{
  "head_dim": 64,
  "norm_place": "pre",
  "rope_fraction": 1.0,
  "tie_embeddings": false,
  "lr": 0.000541,
  "beta2": 0.95,
  "weight_decay": 0.56,
  "schedule": "wsd",
  "final_lr_fraction": 0.0,
  "seq_len": 1024
}
Each number is 128 + 24 x the weight over its row's rms, rounded and kept within 0 to 255. Layers, rows and columns count from 0. Numbers have three digits each. The size before them is the row's rms in percent of the matrix's.

# q: layer 3 attention query, 1152x768, rms 0.0293, rows 958-959, columns 0-95
# k: layer 3 attention key, 1152x768, rms 0.029, rows 958-959, columns 0-95
# v: layer 3 attention value, 1152x768, rms 0.0225, rows 896-925, columns 0-95
# o: layer 3 attention output (transposed), 1152x768, rms 0.022, rows 896-925, columns 0-95
q958 104:118095083141131134083176088148122169103119170116171113129153127109116117111158099168109086131108130113114121144149151090142106104157097117122119145097135125092093103130134121173140108122160133128141107169125143136135092136110154113137155140100152136120131115157116182145119069132154188131
k958 102:166125098141111136088166138102190066134084115127130106174112081119129135098114157155132087145144111080117144152166167174143180146113108110113120100147124086083106162126150117120135139131145114101128127127129117112179121161183152113143115125145179120115182102090088075125119076102101120118
q959 108:117146153104131155145102139087147121167095154103130133108130162124116110148119159137138109127119125070162162174130141165146182115130124090149132117114125145130135120144140118134152122154175150114087101102136150095134135164124125112110110121113151159137176171151101082129149151146149166139
k959 107:119120129151151135174084133165112157096112117208104124129168118144132129113158119172147174121131148154169116078127122143133144161148119136143192113139151168127104095111091128119142105138139074133169090134113105123136135102144105129121168128143116072106126142140184119147107142125122155166
v896 098:113117112133132105155093115138114118106165147124151144183106176081141140141108108160062120123100092125128168083165149141107114136130102153120165094098108121126134115180127083130083103101137152114122144110135146124119117132122129121126136128132142161126118140125136138135099112100137121141
o896 098:105104120118126126156112103113126127137135104139143120146135152111121129132131148142149180128115099148088141136117121139125124169072126152169125129148132114156151139113115153119122136138112106118086133090138120125118144105139117127106081122158078145131101079088107098126095188145121093140
v897 091:127120085137069145130074157111128071158133132132110104160115153099130108086126128125121130138130112164110145116091114198107117115146130135141179097147099116121144160132170102165109110097142114145135116113119144117120101177165149135124104138146107139193081126103080123119105147158140126130
o897 091:106134164140128147130094128070122146111146107164112139131159068111129140075132133122153102116118132135123141125134117061105118118141115149161164191140137117143159111101112100126102123130071170132156099088129107129088108108112143094111097149121134152127149107109088144167124109114142144124
v898 085:139106119151110134130129152132124134135124108135131135132125166121111099135116127130148090125169103091101149134146176121172146111129105112111138111107105115141106150093145130107115096171138152127139138152155128092116112131164116144137181132124170157149160143097092127106137162109124125110
o898 088:131111092119147106185133146163140105154142160137100155142157118126180112105123156106091081048143121145149118082096098145094088082117140130147141151127154101137152153107140082116074081101098131100085130124102095187156175148075159144069077182127144118129135104129123080111129113153133084131
v899 098:103116136099138098157146144113118095104130159149143131142137128090139133142069104147083099106113082124129120130155154129121137107137119122154118113142149147165155106162065121122159103125126090102130100153136138151134159139155129127124138140137125106100166112107179102113131120080096133113
o899 101:129141138134089133116116107154134176168078141142131155156110128151105134126134150143110129131108139102107149126143135153139146154129138101099189097152166141129136088116118140116127110147098096133094104092111135113127120096121149159133165121149141168126134174111121164128143148146152080149
v900 089:147210113107124131147145128118097152160145128097137100122045087117167119108103114120138148137122133152148077095089097118130158110134110159119139171135120151117128125122152132127139110130140104148124129104134106143121150124190166177111116114156147126111129148141118102121130111163116120117
o900 088:086151167156162140107127161109097099142126122110151115089105160115127123145108146122157123122156132128177087159169141156137158132149119127112132106168128123136153117089140132110148174145144160119131142145147141139129100120103136142169132136122126163137154113159101140133090119147145114109
v901 087:130137102110088128116121085131106144130140147158098122139116103158086114105067127099125156108136091137122145143154082086124143143098119110099119129146149144151149158096103117139156089139135136128114099098131063150134149155131120157137093140138138097098095130158113123124121134140093129117
o901 090:143167184135092149126118111138112106132137141159127126126110131093144132148130104121103103101144142130158120156144152103124087140137126139155132152099122135121132129134143123150106153102099140121147147206082107114132125119104174128122119114103117132165142133153136139140148114110114104117
v902 095:142136149111095150155104139169099143162109114147151139108117130096114129101144116094102158110164120127106113132110097108156127139134137133132140123120134144107116062139087141114185128109123141138143130107116176145101130127109109154129109122137146121148174178124179143118166118064147122103
o902 095:132121116131147128122126169108151118166137102120130133119145155122109202115090157153165125119170115078150117130141137159155131132176156094153138091165119128115144126150109197125111122149159115164155099110143086092098101137128114087154148155097153152130127093169111153154132104126183107136
v903 087:144129127143150164140111159129134107110117118113097103137090145121121129116119130128118126126133189118116156083116119131144145100155140140079061077175132150160149155099139122113126151157127133118117096078148118143091087142142116129124140092135118114186110149124125153109104133093142163170
o903 092:137136164130161136158104110133139108094119143162176116115156097106119148130138155098122105111147100153135094120123151118118059149109101125111159151093097137127180156105097100147141087118121127103115126166142126096148140129075180118156114143123154113133152119112123144114151136128135069140
v904 091:099156081138148115160154140156100105117140130183130134139159127096117120122163130123099157109140099150096085105163148141087156134164137071116140126132144125134110098159149167105134127152081112100113138093107145136125157091101130111113139091088157078132144084106145077127163135077125122123
o904 093:171112112155142122151184122134150116136132087134114116118117134141111148101115121153153130115117175101100154118106120119130162175158143142149107113137134138114140143150132161114119124152141107159125109116134126112136115097131119087153124141147139157116116134137130141163127111077112152141
v905 091:114119126157110110127079132158160136154113095126129145154074116127076106135139146144140148156108141161111146160147092158143155159141150146104135169096104113117104129167088085148136137166150169103127128121108122144128121167103160109124141148155211184101174151132088158154090136118122126115
o905 093:126147148128174107157152172122079076105131122091091121104142165082129108149127109137138109119130134114135074114109129115132127071100126171187108115123143128136122131143122125101114144138151111137174144131139093130129122138126113121115081125128153182104133095159097104182149177140131148110
v906 088:149104122127097138109156137118127108150170131147103163119120147119124127157096097105140170163130162109139134150128124149101182127153110119140121110142142115125109134104154124148148179112144142125100162116147097133177143137099140134125145122086096096129125111134098091108143170059138100132
o906 094:121136147126149143109128174092136149107093135104125091107152121134136139125135099120141114160115155139156103133127124135122134113143148125097104116153126131120153162111149175142111137136146156145137108171117135110140129126115122125195113172127100161135131115161094142156153121094132180124
v907 087:143136114106147097188110133149111140155138136109138127152090114151154151088114135139142181116124098130096113119169120101165138127125101151096132147047144111148159122116105134128139157174136189112086146098164103121133121089117111109126128099099147139143111128105136096129124100146175125096
o907 089:191125149139132143140145127110124099140125126157130116123137156089139154139102119146122129115139123138119122118109176157147065122133118144150161152148104101112117149126164179097133125106163153161141133164131133111089130109098158125165125122096108134102121128154136106183132143103119111131
v908 089:120103176100082140119174121137158140180115146153103147099068131083118130141107152121093160141158157120144123113122154126123173198141127136107110162105135115113164168119171115142101128123127070136085149094132127139150126148059119140134131132119129102091091082118137094122129158139144127112
o908 090:100167146102136124153092112080148121124129128188146110114176086133159083115139115106122097098086118134128136131131093151148167101142151147090087119135123136139135081142111144114088148132134106155130112147164144158130138099148122123160127137121104101131129127140097140126150136115157137138
v909 099:119153169150163137110152106154137138111090115105122129100150150155167131168114140144155107139181119123111118108136147128121124088147142126108165154180133130111109108123142171080154159154133145058140083108120138157163143110120158158114122094075134121076094123118170100101096132128134142136
o909 098:128170121110111102106126101137147124115153104122158124101117145174099102121140103124146150171136129141125149127159160120102136130137131151091114119107082139143123083139139169130166112145160128166121140119107150114130116111144122114132125128118122118137105160105122143109096114131120105159
v910 096:104078140094121133133169110153147124113087139125108122101178099145136105126116137124171111137190119176135120136089137137074090129134134120124146143139168170113130149092152136117131117102134143116188128123141112121167137153089143141121083166086105138113130081135113121124092149093155152157
o910 098:114115101117129165053103100135148127092133128140160148146145095152130159108124138140123167138109151145145185100122126111118159111145140144109140133105115111139105076119111125130096117154093134135115128158120137131094141120151136142106134137087143103141152125126135160092102120116114161090
v911 097:146137078086081091172153082167135120128123145132147132132103115139130123083131102154129125128117146114147089155161140083097124137120080165106137140098124110122112134102143141142125131106125141122122123086129094164144163118100139155134119140111141103098089092110125097123124123154122114150
o911 098:106137158125128163104111149106092104136137131165142097075104149106140117127121113142126157111096125147133169114166105119171106100108114148114118123128128116150094087175116158089102125097120098092115142152088149129137136150138115118133108124113102115121090120155121106117051108114145121098
v912 096:154168136115161106131126152094169163126136153118164113101117164092129131126144181102104141132151142149130123083107167139130098162152147100119075153070148188137172111110153085125131109148136122177115155120113097103125144098068136094126121094121111100131125125124140134142117102114162120145
o912 096:161127132149145118140156126106162133114154124154175099162141112110101199110133140148133123103138101112153094176124145162146153160159133149126110118076113112100108140129107125104142127118141146142153122171162153098085052118098105120131121125135139102132136141138167144139176137093114138155
v913 085:129123107154090117156139177112153095104169137142135105109155154141146134125154169094124127131118111098111140137148237134112089127167136104149100111153107170153130156117157105101149136119108097143124142147133122127109157143171112163138137101121123145073132098120130139125130133098110146170
o913 087:113145145109120111101116105107133148185141149138124152149125104131097158117125159136152105130170138098130160101126123108122124118126116128090129111069069165149101125112123083110157091097142130146131108133120152103172122104104131103085157117145131116143115138119146136106138133132133131141
v914 085:145182151170125125166168125120123108160110126102123100147153166053128149139123119115114078131151132112156114109116162149123141116092130135148159126147090099118104134152133112120131124099124127150170146110131164135108144133128089153114169119118130156087168126127124139123111117152121094149
o914 085:110120152112127127135085153144144138146136153120115159145122153145140087125103135121117098114142129135141146147135101118167167135143171134121075098124178118098130082117076127086133133136122125096091129097139105168100098141132122161104138160133165150121115081140120107097105108136147157131
v915 093:146152134109115049135111137108122069146145121145136150162151113170163146091136111100123109125145137147108093136133161151109141157122108116140136172104151119156093090143165123091127096150119113087089088141126145134131158132133119140132121102155097125082101106095163131100142115136181121123
o915 096:112123121159083114137145147142120125112135086102114110102128123148113082105116105116114117145100114141106136142146137126125118133159119175087058095122120101143096084133101144072187128115152112107133142111124135150117104119146087106134163132123115136061107136111147115128111116122110118172
v916 089:164111147130079137100105097139102122135077105072113136131101130116117130164073118183160141119127123148096133144132148119155150111135124172148110134157113084154117129128126161142106159122126179129085130130162114100118105145159138157117154150156125146169169137137130132134098136117078128130
o916 094:139154141123145110143120145141137120112126168114076125134138112099148126081149106095116067108112103135139105109109135105090099073132124109111120129088124129152157128170153091132119103130094125110120137126139148126172127138108165132097152131114118110107135095123120119130138121142168099155
v917 092:147092133078132089141145075154090131128128126116122118142069126124171139145125155095124127110168187134146104102108152148117123140120113143088104114104150129130111159154135137156080139147139133114113110100165111135100107128092135137143149097145135087126111121148124113147056135115177147116
o917 094:137129145131171143135098112139159096075110138156163101131134149084128106115098136098111141099125078164138118122129117131145090131093096143102100145114088125124140136127142135135172147098143096119144129160152131149144166104136120122162131153116123099112143121138128113140142156139118103168
v918 092:149150135150073122109147126133124101090097106109128137119076154122097115099136116093084169142133099172165140099126106130110126182114178128079084111120119107149149152119117104153127142112165124169146119148131139157139132149080109092145101160128120149142114132134120129133115120107152150098
o918 093:090122157147111130119124095152108099116105157154126153155102131101095149136136176083141086109134111127146117114184130169160130165139154145135151092128178139130152085135113148122134131157121162123126128144104065099125079095108183088124102145170157154167151121148141112094137161141144102129
v919 095:093130112103131156126105143147142148176169125111144169147142126161087117169125129126137137100090147104106126155129124153138105121134126096140119121151109132128096069125149123154151187164115125143090148123118159157127134151075085123131101126067116102145145147116137128147142179121137107120
o919 095:175126107129136142135155155115107119106119087130103083139144140134100147100116102178141118169088147089105130117116147084138111146130138113110128102133113161084161117171102186144117116138150109150121096143117139098135114133103104108148152123127101119092121157165140134130147109077125127145
v920 080:111099098091147131145136122104140113138166170135135141149115152110139123090137133144154150141101135147121177105116132093107069078146106168129121127101161166132147130170124129134099127130129128092152147127116122140076101138180117127117115096159128124089069117105149145100120087132146107139
o920 083:154124141148108161132146126119096084122164114130136108117135155086092136167120130113137117110150107152107115150090133138104106147073124164179136149136110120144125175109158163122114124075129117130137126169162171101145141120097144113146133100127123119113120082117131162169128158106123095119
v921 091:132109178106131134106144071147124147128078133141107134129136081166137115132154114163106127108133167136074087140140124072120146085134135143137118160115127148138132134132078162087095143146134131091127147171141114129133138117113147134131139110116169095167192144131103099123141138145071123138
o921 091:155118131120122100110119153136165175117130133131084096114127172124126118105105099154139155145143128127134101142138130130123086114137109078062110101113098129133109140151133177138145120139142125144139172077139121114154156118192108109061165179116106083095116148148114140130134121165157143174
v922 096:112148106139123157099151164135121121110163143155130092094157158118122126104085138132110127115134104123129132094114167129140136128163110095135116093171141107140141138108141148111161092147128133132112103123122111126120123154177129122133138139146099105183104107133117096084174121065094142132
o922 098:149153141110123160136144150125166141143110134120170152182138083129165180135172101134133088119166158117142131135135123095075142137187113094134161160102106121160129159143144087143127136137095148134146094175126160101144116136087177115127121129129140117133139150132123164134129121097163122128
v923 093:135121153090109122157097138111152152151123126102115137137086092155105126129053141110137080085128104126121144177134149102165126135106111133125143110137134147142147150119061185137154098143147126153130159157154133134105099119153117148140137167166091152138160155118183129084128119133091171124
o923 094:147149130101111140111102114129131117176094156135124163167111115111164102123135103125115113095129119154132115137140155137098102095144106079127158152082137139118106107128122120126143104097111123153115153142132150132136141153106147158094159147094124102117134137141121146125163125157142107124
v924 086:117112143154171131131109137114115137115123117145117137131187149136173149112172131129155135128110108141092128130121093139136118106123136133108119092124159117127108085152104154104087148150120124116120137138139142129103106091141103067111178064094130088144163141118104106122181113083140096109
o924 090:168104075140127119165163118147144145132118098121089107125118151139128151132120126141133119148150125092098131126078127143113142140162145100127152137162137088134142175121153149130131102138131105151127107091162118150112145126124148115127132132165125138104125130126129123137143148119107128164
v925 099:142139095104119103079123146117104113097134141141126163129095090158121129127111156143121166154114105075114130119113098157108114090114115137152114110161126126147102124151112077133103135135097078121088088181154164135117118132170115139129152143144100132115103088104135104123120090109091107136
o925 098:127142145175146115119134118100129132114124085129085134120091147114087150122117103103162129150131158161123128139129140085106134139110093146122099117149154116148161148127141135129139131113147141159154114142137119111148113100133117115144119103142111155104171166129138113139112145141121113105